config.yaml
d_model: 256
vocab_size: 3979
activation: "squared_relu"
attn_scale: 0.125
decay_fraction: 0.634
Each number is 128 + 24 x the weight over the matrix's rms, rounded and kept within 0 to 255. Layers, rows and columns count from 0. Numbers have three digits each.

# layer 2 MLP up, 1024x256, rms 0.0914, rows 523-550, columns 0-255
165092121119110150105152154125112144145136158129118124126120147082164128114069159096141127145099156146160137096076079107122129117148091144132139158133146124142125113149103116136084088147105144151121111150142127145156134162094163151118123146133080098122094149135135110133156156110154151134159168128126109111117141122177189074149149160118122164134114098144147088131136134114121114122110115168121155125122139100104078082132098137134113112110171133145105129138180133109120168119104104116083159159128137127159133116103118146141162145153068126166137089117113117140150126127142120136158179102147100086159152110111147157143117113146091111140186130142132166110115136130169132141080108089102182127097128134145136122101133147156150109127109123141140128152171102105144150124149092
128119102140118136118146105155145104106097161137133117146114129121123156134128143138113147142100142096131150116121133129184135112146104163154143087111083131132138100165122128147119104132121124091109093108132133122116149118122101100147135115131128152134132106151135174158145138122138116104111139098110093154172146143148146116182119136136132131138148135143141146165131110081090126131083133133155142132093133126175113134103157103172181112101143110111140138088105108137114079128138182121127130134161102126142147158109090135099100156124127093074118117127138134146155111122123149133134111117155103139120129110143153142097099115151118123127120134136124111095131115112111134172174146151133101126137136104146129131147161126126132131086081121111117139119166137136091153177141140
136097135148118103117106113141059169082146154119181141092118118064148147081125140105124153160164154173115145101154149113124120122098182118105145144115148141164135133130120144167147114114164140155135162112154095076152138141125140191115112098113112075128090061151157114127180133141147118145143156093083122161154117152123150116118119142093075121141134106142151128088121110096148115106171128109177126089182117057118163143132196116124158179151171090186129130094120126125172136118108180136148128105079100073156135118143081101123167151165111139135088151083140131178157113127137076141095161090114112146124167160150118146155151145124066131111145143130078160144111133163120134115133130155149102148086117106094155098165113131096093124094137151119130088157143138161166111084131165
156141133117116114119148091156131103121131097135111135105144169086142122114157145131126115149122146109135094131176117145143123145108144093168136096107157142118132141117104177149111127160161147151126088160142109113142120110093162142139130098130085154148125142131167124146123141129128107110147121093054117112149129145140158108156147111128131129131153166137138139146119116097134122112140126106104126095130133148126133135104147137114107138090189125138106137141104151117139123137102136113143106101181094112107138110093113113141119135124106152110169093130110149183170104120133111140109117169104189138126124189138077144133120140121112080134146131141075123113124143109138122122172108150129126135091136098104081113107102112158105147172127119127142156096132139114128093114133161
088131111132156086098123160083111115097113098177112165098098126137117156175135077163157113151133165142153122141129147108116165133099155134133139130114124115118115140142106138116149087140121113071129141125130109136151117091112106159101174108159134118128120126140126128137127123120101152119100141152091141120117073128180134142098107112133129134104163109100140134132160137098127108154148080158118092139124126119147164143129169130146149100070166113128181146122113151102102122115089104165133087143102159142134125136114135112166134145105131122093110107125122123158145122116144131157107142109151083139150143101114131109089128109135160129169111144163079141103120151111157111099127156124137130118123173127111144153101126139113122154117127099068142127141180149138126127139145129
113116167144054124154173127094156145141119131123125113124171134166100154137095132117126127142065181157101110132171125119152098125114130144138167147125143141147125147134127136116135132158124153127143130151121122158112129119172130155121090107182123110119120087130107150145104136121161133146124197119118165145162110120109165103173118127147142174107155120115112155123131114108142108093103103127120118127130128121136104153095109120122150109130114128137134136128160134120127132150146118068070185155152079121141100102103139099075153140085133116125129113077156136128115099142131122166149101119140145126080145134127138148143119132113090117100146087124103156121127122108164103127142155158137149116115141090147133098111179112141138147116112137128114131188150139113146101106104160
115151093146097110127156125122101103137123128133131128081097148100131125127109083101119081131082124163117104091143116143080120112168108161176149146117132170169091138095155116119111142148118136120128151134114121124179124167139093136069117116132137173135093119168125119114152123118161123146090172114111131096114136111124141093091146125100140122119145134126154099108121108100106100116120144139099122109112112133128120151110148094150148127117122125171136134142154107171121126117177148134120116118139106150124152115121147108117119100140126157116145152102158146110140087114093130151145147148126126092100186124146123145149096133160154116154096065182138115156099099122141142144147125162164133146092145151109143164132136138143114130111102147143180131098114151114100133098148119
107122098109118088106135111128150100104109182147138142124096131113173179142111095147132114112105128137130128089129123143099125137153096140162151138126158115156101088125115138165065109143142131137136101153136111133157102095119107137127116127155086155133084137110118071124114128151128101130111129148111143153098086127108124069170100112115175144122150149120121151127114106125066104121131124135124104126110133205121154115070140116135100104120144133102173155201151136131125147180142150105126119112126172154190093112141108151138157155094148135134159128111115154150134133104118128103104158127134110109150142068142112076117128153116146134134133164120142103109131115105132112098127111103146136124130116138139119171148104163138090197096148135126132117131150162096135148130131091
131132154141122106125127117127113134147131137132160125173107167149102139129097158138181125130129149085148132070143114136135120136139158114119115145088102143132128139093156132183118129112148147101166122151150122112138086128140096104107117109134141131145133100142104105105132115110092112122102118175132125091077134105131173129150147126180127135136148155155145123161146181125101125092168120134136113122132157156116156138112170117118115109117151129118139170121111134122153138126100134129086099127147156106166152115109109078127132125114164114139083104123114102102147125142164120127147147096106113080142124126151159126106094115115144130144165129119135102109120080127141160122115114133120126126137183107119119116142111111135089167131146135082148112107154101158149089151157142
118092127159118145126117145130132127121166165105133109131125142102122134164108127118144158134132120114127123146147081107182097105139185169140161111126113173134073128152112145157116084098135148104148092080098161146126102163119077163140122155144137116145186119141151143128081138106137083133129137143098136163129082101130169084149147134132086141132117075142101116140106084125124130096148169124154091119111123108162130090113119147120141160150111145115104134092122128129101114133091128146137106086086141100156109093138115122106103139139131125113122101113142140149124146165121155150142104118124138122138089124174141160114127151107126146177115116160093096123145142125150133115145116132180126131140161120149115147135142174142119105137156124135097078114112090138141148146145116
151112149163149175178165164127140081122097154109145136124164163139167129105112117104161162082111156146096139128121153088109101098085123091149185112083144138164128142067078135105162089127119136135178121089144169167179116149133127132109162100123116115136102133145096154130140119117098122146170158120111122140120133128118130120096112169156097146156133123135150133106142131105133139103137136073145163128082136110079108121108143096102142122130111133109145145127140166117157144129127105093080140140113148103088156146150147065110161168153076134112150147090131129145103094130133095151119099122154147130127129152132139130141139159111109107117114144087148106157143132104139136080148131102121110102147113088128147124107122153150126117088092137117116082112149143169126127073119151
134129105101151200118109117097138143167158116145124173131111072136125116128114143138101102123121154152165109111143086143126123119131138173120108101089114142139122170112074168171144066131093101128153117162152112140116119129120160129116108144177092141098094125108167129127118149128124121101129134110137098147094136088127129133141141149136142133118123123139168118131137116158127089145135119132099107094164119082119099142115140111134122153103129126144117169161176135186141129137064136141121142145133134079127125086130115108139157141127074108095112115118136156163152102134110114175154163137136102077144118137126160125185133102138110124151162099135104155097105118148166172120147146121126121137120136086124134143123161108136139112126140124108156131165125093127142152095159119
165135133155142153132119099109104095122095104130165135163114113133083131114163137133122166155106154091138130117135160103091150154090171117099094150110132118135143137138143137129142131093131096143149106138159113142162150093130092096077114121136108133119100118164129142135140128157163094169128089109107142120182164155125132119152105183138081134098141100147109104119133129087112096122125109175110101123145146102135120133105153151118140164173149096126111122110138093144150140136099190128143131148119143139112115115112149124105115115163096104118123095147105098151154129105143158105106148097121126126144169106124132132102140173125103105133117153114154150094149127107128134157139097105144130095123153123089155104141145138125142150123107133104122101105112112154133125126129123
140119113163100127110093113124124111147136142102107164133088085087092105137144105142127133117121141170101149129152088140121101110116125163127132091158173151102124127124115143144153108114109104156094145144149159127122134133074085074125139079144151146131104112121145096114137135142116186077138119116103095145141101150139156148147148155134121170141128136090092112144143144157135070069126141141108110179107136136138167130138137157149127121146135110156133158132136112166118097141110132106149116164148117147152124060087111124132146156098174153118123126107104096172130137139157120150120103131140109076133184105126165129140127131130131137128143132130162098124144166137144127125146078098129130124095127097120120143148142140137145138090153184143187050168138073109117159079138113
127096089120121157090162114139122121126095122170121162160132131129093168121094104137119137147128140095112123104170087117118109126118130106118081123126131168122102147106105121132117091131119168115132170119148147118125092123098087108105143140130139131105127103150120164124185103176128147101140165154127137125102158112124139129095132122123154179162134090150138149144153158135095148060163100093151126141137161117104132116116138172117116104117137100117149090136097145131123165174102173166097132135110115099128155154133116105121128137115128099142125087123148168157131148145106110098165146090125148136118147100133155150155155126126120124124149120146096153093119135131089128143081119161126120150099129144104155118124161134117124100151096135156126145111145153140114114104162129
135118177150138106105120148122126082204151129091117175075143090089122142176186106069171157088103136148174077124144144131133118091105119165088100121111133165120151126129128102130136112107149181150118147147112177109138136092102134151155146151146118112135110141147130173098136094138108098100125132111140148171114126130150118110134141088105090131135138149121133132109097073131127103105122115099145164184156127126116165119127119109114145156124163122133118153140117159105127136169143127124088143184133126116115132116125128083127122161096154153084159135158103176093101122082108125111149152113103163120113110168130120105123121136131149109145116146129121147130117119095105164101119144108149114106114138090156081109113119165119131121150114138112104136124152077136137168110116146
134105150127125158108144150110106102123118118157113138147120106137106154135107168148150129158136148118140105123099111136140158135110126124145169171088148108109113166125137086143149124114134074093139129144128131131148130091100142157117123149158134108093119104159147112112152125107102138121125101141071135128148082099103138110174113155131138147089184145124111148163128123098126103157140080152096137137147149127122165136099084148073092112157127101142144175106141143145107148144125123128135099136135111099113151186127132109122146150133073141118138119107117124157106132064141117117133148138121115118106116145101129112132081158139096099123160113152139118140146105191128136158120142135119124127135126105114147105125168158127095162132109144131113112115142156127136143123130089
124136142164143121104142128165119128092123128135139109127123153107067184161081129096153141149126075158132144147103121116098161091098134097181144130146103136123121113133100142121118125103105097144147163164116141108157123159133136103124123121141142113184089108122125129099143163146125105125125120107127103155149116125114123118131159138091096148120119141098117123137120097130113105080138132120160154121151131110139174110134143164140103094149127107151110139150164065160137118176088091125116101092110155133131154120107125108125125113135116141072100156122073145129111139098131139120154140149146173107122154106133125142094103131124110157108133186138111141136170131139170137122113148141125107149120102086145092157137072123159071161098151170112099111159126143144114150165139118
107143116127109122090091128143142133178143163139091121144150099116131124114154146106145137153141160102149117136148113136111117147131165078125191116170121116119136109089124116149157117151149101147160127070110131075105154149129100141144161119124112156124118144149156093100149143131137128157130165081140131145139127156135137072126105151125127118121126110129132128126167112142107148114145137144132124065137105151068109087108126120129143147147100079130154114119099129143176102129125131145117126168138155116154072146080107118116143166127171160155130133134146115193127128136146134124117110112165168102135129073124108142104150079102118100121133135115097168122108140124102156150154150140130141141125142145124164114171123121137143147124090143148143150154109135120137089113123063
192102163118131114100089103181112130156141139124118173148120120119113175103157095117145142131111116131132137090182110098146127089188202118145157144099135158103098127108131140128091106098175114098134104097111137152167103142151084157146147140118090103150103110156170124100128091103095090132155081097055113152132079139146120133125146125139124121147121086150124137113169133098112103123134146140074174124145110129145151119116133123142100131095164118148146119119128157101139117126113127148133128156101186137166096118104146095100107102137112128137127093113101154169152135075197119118138131125143168153190077138115128167130143114128103138143163138120105098083111110141154142172148138122119120096087144092135183120119077152145119166129158071126131138143114163140076137138110114
117119133112134128098149157168149101130149135155126106112144116152115143120074151093117129093129138152146104128188132111130157122106127132141089108127140162182081157129142138083157108111174090134138162139120163144140173086115118114116094127135141110171119147151144148127173160089090102164116147128147117143111128146175144125103164188133108147138116092129166112110161147115140129101118097116129129126107121091108142107150169116132138158171149132127123116139092117143144153143136125079120171157133116107126163088123103121092139113149145137077134150099133100104150124080154143110144109146092168145121129139113141154144153101123115159123154121101102091094116130109137136123135097136117112111137129089134124166129113151129104166148106115122120125106130120149133139124144148
105123116147121139122146114160116120131094102132153095095100133068150175161106118112122177095120142116124148127088150120097171128190125143110132129154153096104119139111096137170144096113093111129144122095165117085105150146123133135124117153124100136184119141129096131106146123111122132119121106130133106185102123182115158142129087151084138148116141110131118143128136088081154125147105140078145151089081129122118110114144117105192191167156152076104169128105157096133144146083141122123115134175137131158149130136106099113150120140108107139092147120149148117104125084117119175133127156157156110136108093114086147146143125149157156109122139148143099116158125153127104115103142125105127142170097132153181135112122111136176116136129137118119138137129158109122111141099132169
129106098109137128151155134096119113148123130143148146155058099137158126125093124154117107113112146141117102114117103134121162097133145114159150141151137142144092188147104142135133078082100161175165102116138103171122108110114130097075124164134187138108097086093156152151138134122136128105110164133097075153094132130134144069142182122125116108103139120137157115149154129148079124117125095118145141105101119111133122157105111129148168149117145122112151130114129133136141097117109165112152138124088148142119125109129158113150117196107115143130153121113140098137118153135149165139139147106144123137098119155185133092130159106116142108163090109177128122130126144124129106108118118148117085111124160151145096162124135129144158130091146105129129117131162168165135137172138104
116142138127133134074150139101128098166140143150141117166102105141129125163116127150148146126116132101138142115109143134116090143146098156113141141127132114133114131119122165162122135083150129111130145125132140114165137114102131129092097157143151119148129161157098081105122144149127144151158172148128090111091152174116125123122125147153106141118152107138182121134062173145073113108161096145145091059142105136117156101085140090135126152102139150116163125119156114142114089112095165171136117093123128112144148130135106125133152129143128121118104143133094166127125103143171106091149186113183128145103134094158124106137130094108113120141119143132126088108124064128112108124105122153144149145123141105088093165203150126115112145149137144135122131155145176121099105101151114
123146125144143122153123142144131168088149151156137142143087139133126121155101104134147127102119119128150122112142122090123090132101144121134152140179148150128140148135148133121091122127169106083147166144129135114119150106142106074109125135112158108118117099146129135059123131144111128157141141155102153121150103177095141087115139096140094169152145061131163133161123056129095138112148104109146152095080125137163122145147155127147149119129134141094138084124090141105172112132189122124101127164144153120122163139126145110114154115139115123100127164138138121120173117136153116110095153079124116132109092106167149146100121124122129106144124146132152155156118098107142093051111119122142129121108150143127152171135171119106111134106094138125098148152143107119186123153123117
164110110115120167125124149120082126113168111148165147134116129142140127087097154137122146112103114127145098115155125097125078113089155117133101136168153182140140129185128113148109097099160135102134129107135133092143107150094122124120180092109127125118090150126133167073145135147136143117122138162141117168126123086122162124116125131094138146098156125126144119164087133138088120083129146100164086154163114135125149124108131095135145122145089089145116143126146106143149106083096129119119155122140171104126131163107136117087144094113158149115145142092174127093141115124141129115138126109095119145141149116168145139136127127108084119126157115122090112123133109160132099108135107134171124100129124147137123143143135118132135140140095106114128113145150160138119147137149142
179105155149084150123070147151079126141148141140124092100107136172105115155092120145134166178131164153126136100133115111123112140099127089146133133141145085106075146112113141124113154125115142116137147175163117144144133125156116112143150108130078103099144123125145171118154111156132120155148174102115134106137121119151131094123140083110107149113128107118103100119086071146145117116127140140156122140086146111093134134111111099149080132128164115154117084114085139124149131174068136101100150117170140108101096130089102104153112116127149120154116147144103155134081125133140150092157117146128082112164110138113166101167119155134067107123132162136121124121157175176142184142159123155149129130100143143113141112134094127129182109158132128128103159163138105133131154129093149
166106111148130151151077074164140102171171190101160120117149144146158131123135142109145134126141147102122127139125151094111127106139149154136144152137119103077073148139129146141115122127132179124140121143187083121160168133119121138116121094105100091114102093110129170078132148115143128084116125099106164105150136155139120099132148158128135175095147127149109137120101143086098097127135119132132109105138140125186174130140105094112120120181128140094147125145077096162154094126090177127101115119144131116125150137103119092117153112077132153082110138152096146135138139168147160108128131110120087108106143115149152126091131138150095134131124136134084147122135081156144120143125118167150078106118131127138145161160166147089140123112106146154141118106135125181124089116100137
# layer 2 MLP down (transposed), 1024x256, rms 0.0796, rows 523-549, columns 0-255
139145116149137095138120130119127105155123160112119112120150138180107171113124108201136137143109150166126079151144115131105148168114145136157111138107145143105171129100140099143121128140109098136144171132108119125124115157126118171141111085107087119096155103115119130106146116136140160143079108118097129161117140106078100139122143126116120142147147118111101067074119133072104133145098129129148147097086137141151146127163151113134120142132086137126149136127120109111063129116147125126116138114117144142113134130141129147143140121123149120087154192154153103131120103130162127147136128103192122103148100137168105142122138148120068164111160098120169122148141097114157123161175132128104131137184125151089182129102142181132139134134084136136097117080116145154086097113097133
117121125119101124135106111106111162160124128107121148108196152131122095152105155123097157124131102131173162113123123112129109132130127087115125107078166119159129099129106111139144149090154143159110104129145078147139138132143113145151129095094124089137146104162165112102129144111144133125105110130162171106095136139123115168148137123118136124146091200124104138134148133152206160133130097148124149149117149173087106106128115128093142146097122140156139135090149141108095170145109113100129130152121070170108156149083157145129130112139111125159156091152134081105130133130129125151125104124113124088098130163096137137137118139149130138148139097130111149122107151085129132121106138114140129135151176141113137119132095170153139107141114135091123144121113126130136113144116100
124116135122110118147098169115177087124140203133154094136129146141145138127130153153161132157132164101116093153169138131127119091139100130106175153144123139127094120148124134146120061147106076097157138153086125147117126125119164120121107044115125145120156110065098153124113157125114171127097100117174161105140160129096089146121151137146074128110148136137142066138116181104132101130150144151139124113103088160132150133146105137136128141115121135086122143097128217164121146114129142180116115139090159119142150121112095168114132117125140152154168159103111053131196104129145078125130101145128150138119068065106117182130101113142159156083105078094122160118110099176145128094150093157137144155091131148127064133131111204126175133116132131144098118100114138143126115087135140
134149112131114112079084131192126078135145115173109133116142093142134097162110101145128122107134139152138147129123147107124143093121156135114157175146154170134112130144095121134148101106133142118122151111120083142120127110082141141109140125099120139085152171142114104171160094118103138136112136090096119145134135107181124117124136153122154131137095117130152158128116117105111164131125106126115104100149172109117141133112141114129154117094113147156134133154139108184093094176143126110162147141146109163130109116165117116093120130148149169099169144085122164097130074135100129124130141117117151137155139118122145136131131125109106099123124147130129137127131112146147102199127150104098118141103129132121142123120120161112147137165120119165108162104141146113102105088140117
148133163136140123107137111117167098097131162112095101082157147153132095112166131133130104128113113137132141135147140108123102171155083080125143090126123140128126109146137163146141119128117101134161097102130139113164179112115126117146134125117085118148115128118096124072133146145125130124175133155139072105168179126157102126114159160138118157124121102145091102113092136177102099139118154110142158165155123128187136155115118130100101168134151160117142139102137069130080158141139159088150151111101110119146152147140164113114121100123132140107112144146115122130156101131135131124152135131130107107093123132101089133100108108131154147152111159118108117112109155147116138089105130107139156088133160106092158129123134110140091108146106130094142131124142159129111151134125151
116127140102111117162120152092120118113117076126132142111118155103103152133146097128128130127159112131063119155056110128114121093163112140141109165112118149132134173142115106156110120180135116108171140112129101120139114112154129109167134072103117121177115144094153155135128155146145104165141148119183136115125127133095128124161064120146135114110114134149155118142141111143137093085167087114081157161112109139119136150129088132140157143117141129080103102136146108128126121122132148125138131143159161138125179140105173106108132125115101103142077145133123062167106108153081113124127143144150114140110144095117155136122131150145148099136100159116132144116179152142138118128149064158131153125122120137130158147129098149129115126116127163109150139134132138147118082146148128
129155157146109185123070143127134126156140130113158120109101154126175122124111088142146077087146129117049161148132104138123112107150102123149157124138104149139118139099176111145147165127135109109150131151149144110125129169159135120125171217101159119142127108209129107121133116113164110131113114147142113126193121146091131086117112095092122133134143105124128141131103140104134132156136157134098125076109159144144099138126101121110154103094108134131130124132112153158187099141144141176111135090101129157157133117160128143140137114111127107137169116165118097107162118097130130092143155150097117120099133131156103138086146126143156122133117121169101096153152124095124137158130134095124086117137162123111117114111128136121100132155118106138118139134115129144102063122109091
126139123134101128146148127122138135152156131147139122103114129130151138136121109188132109137157148131108150128121142136137100150113090129210157132156126142152113089132132099126107137150107141152082149082144165122114133120114120175121068124136127131114131186092132082134132095152132120103121107134126177106106082137079109138149144090144127075106156150183144136122130143133073128160175160105161132135122145114156170159136097067137126150127113088144127124149088125123087143130156128157127097154123143148124095139094139163068134145152116113115060100173111083129117117086149091096111105131101146151178098105109143089160131123133134133121137167126131103141115109113150161131155153110098155121112122121119109124144123111137099117112183101090140113148128178150143110104172124
099122151131103150103149138117137162151171166175097159135132101094086103130154093133144108116150113109125119103154153101151073128122153113130136144095124128119133121087144122112142114100100118157125163118102143138133121140119115139159099112130160115136150143116116155095091169141086151165134188142158135112153120152157155126096153089104107103128125178138112148116139152074101083114116142122101096192144141110145087120101147092132153148125140181168143128093093106112138141119129130128145125120148099127132151166155133119129129132133123128136095104113110155133139145163178103097187142103133126142141126124128121146137150132145157119084115107099126154118133122121122109153124122130146111094139146153129112137113100139086132084127111115137109154077114170114123120129128160
123128082101140096127125090145111156118116175107142093128112131112153119158122156143097139143117129134147154114160156067125149128117092120137127177079148162105104135099136139133155135107167164104127102112148072117103129111093129157124148143115125124100146182109118130102151160128146133138130100080148146134139104146139108121084147141134143117093122167146154143130105122120114144104141174130158131105130131117141129128112070074152136106123115116110146138146128116135081117137140149132150086144135145110131132136155103135140151140104092129128145147127144095094128135150140140141142121121132124142150097088161161130135147166118110161131164111081151145107122100127070153153133161139146101124236121118154159110099103150114149138123135116138103133129109150142092100101115104
080139173141148137109100140120201116138103157108126152140096112088113150119164146138143115126115086121098137095129116102125130142113102131132092131149137103145098133161119087127062156134131150123095125128138105095119098160180119114148148106159108128163114125157127164125093107133123142153144112144142145124155136193095107093139135114127120120109127105131123094149103162124117088146146121120113113151119150117108092147105113115166158141139108164130103112094115119161102153120140173115128122111164123155139114114086114145179146098124120128178204156145127126134146097157153163100147101103111120113174099133139114196139171102103150111130125124113112121174106121097090163157164111119127125127102121120138089122152157122102155092092137151148127115159053163099098132141078128
082119143109151124104100106134127104137167107149123083115138120173117160101124115150135119149136157132162086074123115089128183145125131149096129142129194115156162090112103102117111108127138139129151144127165111141161138144094146144140090172120125122143113163158089110174101107115124166179136091134121106152136124117117094141136130178164137129139130120138128135122153147105148102175139111174157102095110114146161139154141110159111111109093115108113121120158139136158144097123125170111115119116149119136097133088149089087132140111118138108055127156139153132158127146127134114115101106118179151158164106123137099159151128151132130113122123093132130108120121115133122140157124102129098154137146105159091175129097103156139116132092114116170103148161106074122143140117083154
139151125111088076122098132164113144130148144105126129102111126113152119136108166153161162093156116077109136104136098107141114092158108131083110130167108135112102132115158117127110095178150148118134108071108124095140126151139144081117100076138092070155103090140090131145147172134165146135141106121152153123126137114130144142098138088119133123152118119133137154139112103175148101092141151112147115155147150113103120134082142137138123165126163130134119116144134109128164134129145126138133150142141114141132088161141146086129135144109078136145093170142176105136132144158131159179168152134132120107110154102155107128154139110142089156092124174119143125134148100133133117113123127159110145129149148139128134138147100145127110144126094122099118122127117143138100114142115156
135132113076131123151107147122146146105128115107104130144100152121056095147102140123113113093171137129142124100142123139108152100130119120130106088103107103094127146150141110119139117109095159159056144129118146122100166149100114141144109129102094152149110109153113132141142106112174156171150143112118121128122083124088144104094156112109102131131111096131139107146139131110127078146166161134178098114147140124143124168118110133171061149091141169091119124189148142114127145119140137127119145141146123117141141110117156113125147121119110127117158137115139156149058134131138147130137079130112158111114120141110077161139126141144190115126147122123138090166133101140144134122107114133118149126111104150136101104171133171178143161151076153171134156129113138083150164136145177
122109153117132148107122107146143140166123110110137140133088094128094101147096140132117103151150136137113187173114139157122123174163134153104123152144171141102140123115123158168124095129099148153170135128118154149126091162118149105103091114163142159103135136134143132115119137151119130129131156108135152125125097153155121158151112166079101113150138154106109101092164127134115121107169106109104164112130086128144095115107126136123166138128122127127118139117078099109080140106123161127112115096110126138065149113123116120113139060091149122112108130136106134117099131127115128144134121141178123168125066114142137110139136161124098125115145131125153157094150120150136153156119138143132159118102091102154134095095119140126120128127107145167150094099150123160141190103144132
087109125145127096164111131099082163103131108151151122134108159106141114091134138151109143092162108117138118124119156131150119154115106107149122162124128142121136088111139088084148081141149087152098134142158121167149165126103103153114130151138091146113163151129180109132193120119120164149094170094152183096120118158093150128119117139148171121119120117137088148104113126135064190152100109168109087155137132129142138143137124128124139120127130152145136162128119112066155115131115086113180136113180143097106095133139099163136139110147129142138136165122169113131127144144096131098110117124122143121125126134147181114134120137134095127154148115137099092147128158124115162098141114136175136089170122107128150133140097121159074128117150122151134096122135126142100098098105121
137153173128136115119155131151091124085145130114092143144120134154135111122139152182136135168124131110100125092163133124145111156163117121102111142121102119138135106167089151124100125121134128103123150120154092165116157105160101093092124156115159113151162134087149112183146162126123131095121099153123133126114114113119106109119129095114108127134126096116115150131129136120141106124148142106127093180135190146109152118116124111152117135092128155119124134070117109165121136139162144151122089138150171145127126110101160116092106168143081148151092112132129091124119141152167151135085146122129120149146152160099105077122066142118101185125144095117116106145148104142143174123144131123137105098151114122085101144131150102116126144163129148109141124114127147133090125146094095
111126097091104128146116115164095148080105129130168151140112137138120115155124126120139098146144094079166127131109137154148150114126173122141099144136126154164119142148083110154134143099129154154114117135159125130115145123154143152136121127116134145133130137141133132141098154143137159161122147112129093159144111146149047119127143166088072101125128138147148133119182130108159125155157152132154133141132163127097123097095161142115097115126098118138162145109121082117125114126133087133164118117095107173146141142125112144127114137087137147136087128121095164138089123126158118128096139207116135149139083137049099142184117165153112147151119107120137111121132115090125130177084185119123129142139132095158092128135096121110133158095152137133118104158092140100098111127121099
136141145132162151094135094111057116164107153108110171152113144149113088094145148133131107089149075119123062096106113177108132112133114110153140093098128108134146092152150163144083110076128176148091109094122166125157135141078112146119137137140130104134146088128089130140104099119122148175129160152139176167177138129115107128185167117155104149110135108172138137100132139140123134147129102121144145093169097095159124118106149133109129104156143109147139129102127150092184133169134123110125107130130143102141116100115132129113176125138123117117146098136135125107113154137134123144154141134115122129139138154138140084131115115082132140135105153154123119136131132098118128105125141140107178109113086131123135140132116120128134169129152122162149162115134140145145102138138082
128132164099138110130068085107127118124152147135109132109127163202126113143135138117165148145158137094153116097120180135060165075139096140106108086119141173114154126168118109131170092112099108125134137127092177101155166125131191121106123115101123159135136141146105141122141144088139122132097146157143114110120133104083084150158149134101116176163116115147110134081135132097110146161122137157143142129104134167128110106113112196145098140081096129130142104126077131155135117126135118094128153111180137149160125177105173120093121149171125106128109098118130121085159140106142122184144120153148148112094107094131153129093142191115151136101142067129165124140162147135169123116108161120084091109170119161114140147106093161115140106150131114154108132124116057146097115137134097
130140131141096082128137135138111094117067139114122200162112163120152123161116109102101121148158119136081135135114113155110120139128104141125171123111171137100136102113131145162113156108110112135137104142098117150161121087154149140119160122169111117066141093128142114159141120126129107126088149141083193124133134100143115127160135142150136163132125120144118136110151135107127162140137140121140112134112128175092134143088132116130149111119124082102145104122123153116110116131111128121127125130106118111167148136121177134124086140137149091151125109092124130132120108163149163133125128117114117113148145111110155160138078119147147123102090124095142115168145106146126143127146142112141152091198127134117161088119152107105154132098149137111114125104105138130129119179128128
095142183117110119109129130131139132114116085143110115101140094135156162136112165111145163119105140144106113134116067164163087171149125112095121139167105150104103146115171112151162171136128140130102125132121122139134149128196141128131082088127132096143137107158125158135081136111147152120105097126127148097148103100144119126131134151193111125138138106127129172115088159138176064145130103130091135121142172093130101134119148143126097106134160108137115153115102166157147131072140145093109122116164138110080097173107128114109101140127154089106136161138141144154128118165152092132129103109114121116201174147152151113125129138119085117081071101127120094119130119106138122129128131103132124174117172152100126151123077117115155102165160139142117149143109129135129178120095132
090135117154119128169147122119121126138144116091121149150143141114154142160105148165156097126177116118098142089102132136099165136157136089121143133119137097102101172121114123085131105154151125186158161158155105153145128075146117128160128143152100131155118108101136144147090123132097128104138146092117101104109104131106110118082168105133144117140111132134112093115125134119084176147137128175145113114085125145139141145164118131132114204143094121128158120113142138169137075122094109134143099126139125093128146124137125126134127135136173101154146190152114149112112130106135146109108139109119140157129135103137091180072105128114119153111131112153129118145128111164162125143128125168082119090129119132158136126133099135161170123175142101113141143156086114160099127089136048
107185142124146108136189146117116116153081124138129125104114104147103153158123155121146122146139114132154138126111142142139129190233150125118109124136121148113108134130111149132132159120108089137127136136135098126124135086129156165151168164135107122112124107175158152105153108131130165139107110116122129084143111150119115139158107104116124128124124173191140100136132129117145086112159116104062110117096089140132120098168143103089136109118078162108151094076138147096123106116162143141118112103081149080097157155124136129123125158114078128154079082124114120143130123140148105148122163174125113091144158138151095111143100152124149131146084158135137115121111108123118100165106129195095111137149122110152102096119123140081130159122150127140132140097129150142130141141144137
120094104117150112116115105127175141150131105141104117131165129092137112129118161106121111132148086121128099126155079118153118117125138101120063119120181115100094146147131091157132118139155122121178134108082117096186123145125130117134082111119120129149106146109142140130120130155141109115166109133120141140154167131090165165150155103130138114133116089130129127139156101188081133086139141188085162109116149141170109143148143137100121131173152112156095094099079131087105142117130116128149116118114145162128182182122152143158112133143096126136160165098097129120112105136098138121106106097112141150115107121136092161154142117166148143124123093134107112142123109137137131143149125147146164114142174145180097131101124178127092127133143131141126105167118116136109122098100121
131150133113166125091104106115124143084138094138134096104140108160110095116117122148099150148137109101139124134163184066107141175144117108071089155138118050106159155135111137087100141104147124120129138133114096137154118157138150101143091145128133157109144147137150081135140153107156095071146141136176087111133098150109112093111105123120147141155125190140100150166149083150131134081110111146103079145168155138113105163146126107185130167083124137141123128135112176143116133120115136113132145121104153150121141131133180159137108127114137153138133127110101093119139137140123120123161144112120134093107136159103138118132127138112122141154143134119152165149142143107124099066125138140156112142144124139111118144148133124112128127130084131161099091137142159137147137096128114
130146122104107100165108111152167102141138101127136138117109129128134091138127112104169118123162144126125113174172119120113132143158142152152125153108088115122151180107134145141116116142163124113177110156097121150102153124119154132099146104115142175092146068117112131121099174122102103121112117158120142142161142098117108127145109129127110141151121197103133109066162155162121132112128129094094143101139100110150120115102123185111110096104100097099108132112118150142145180148099105111128162122158142072049145116130101119111161128111168141104107153141155098146141118103178115142131143163121174142107121143118148116135118156111120133174198147143161133145097107118118101103172128183128126147124142087145110106103120129140097129127162131083104132113110144123094154151106161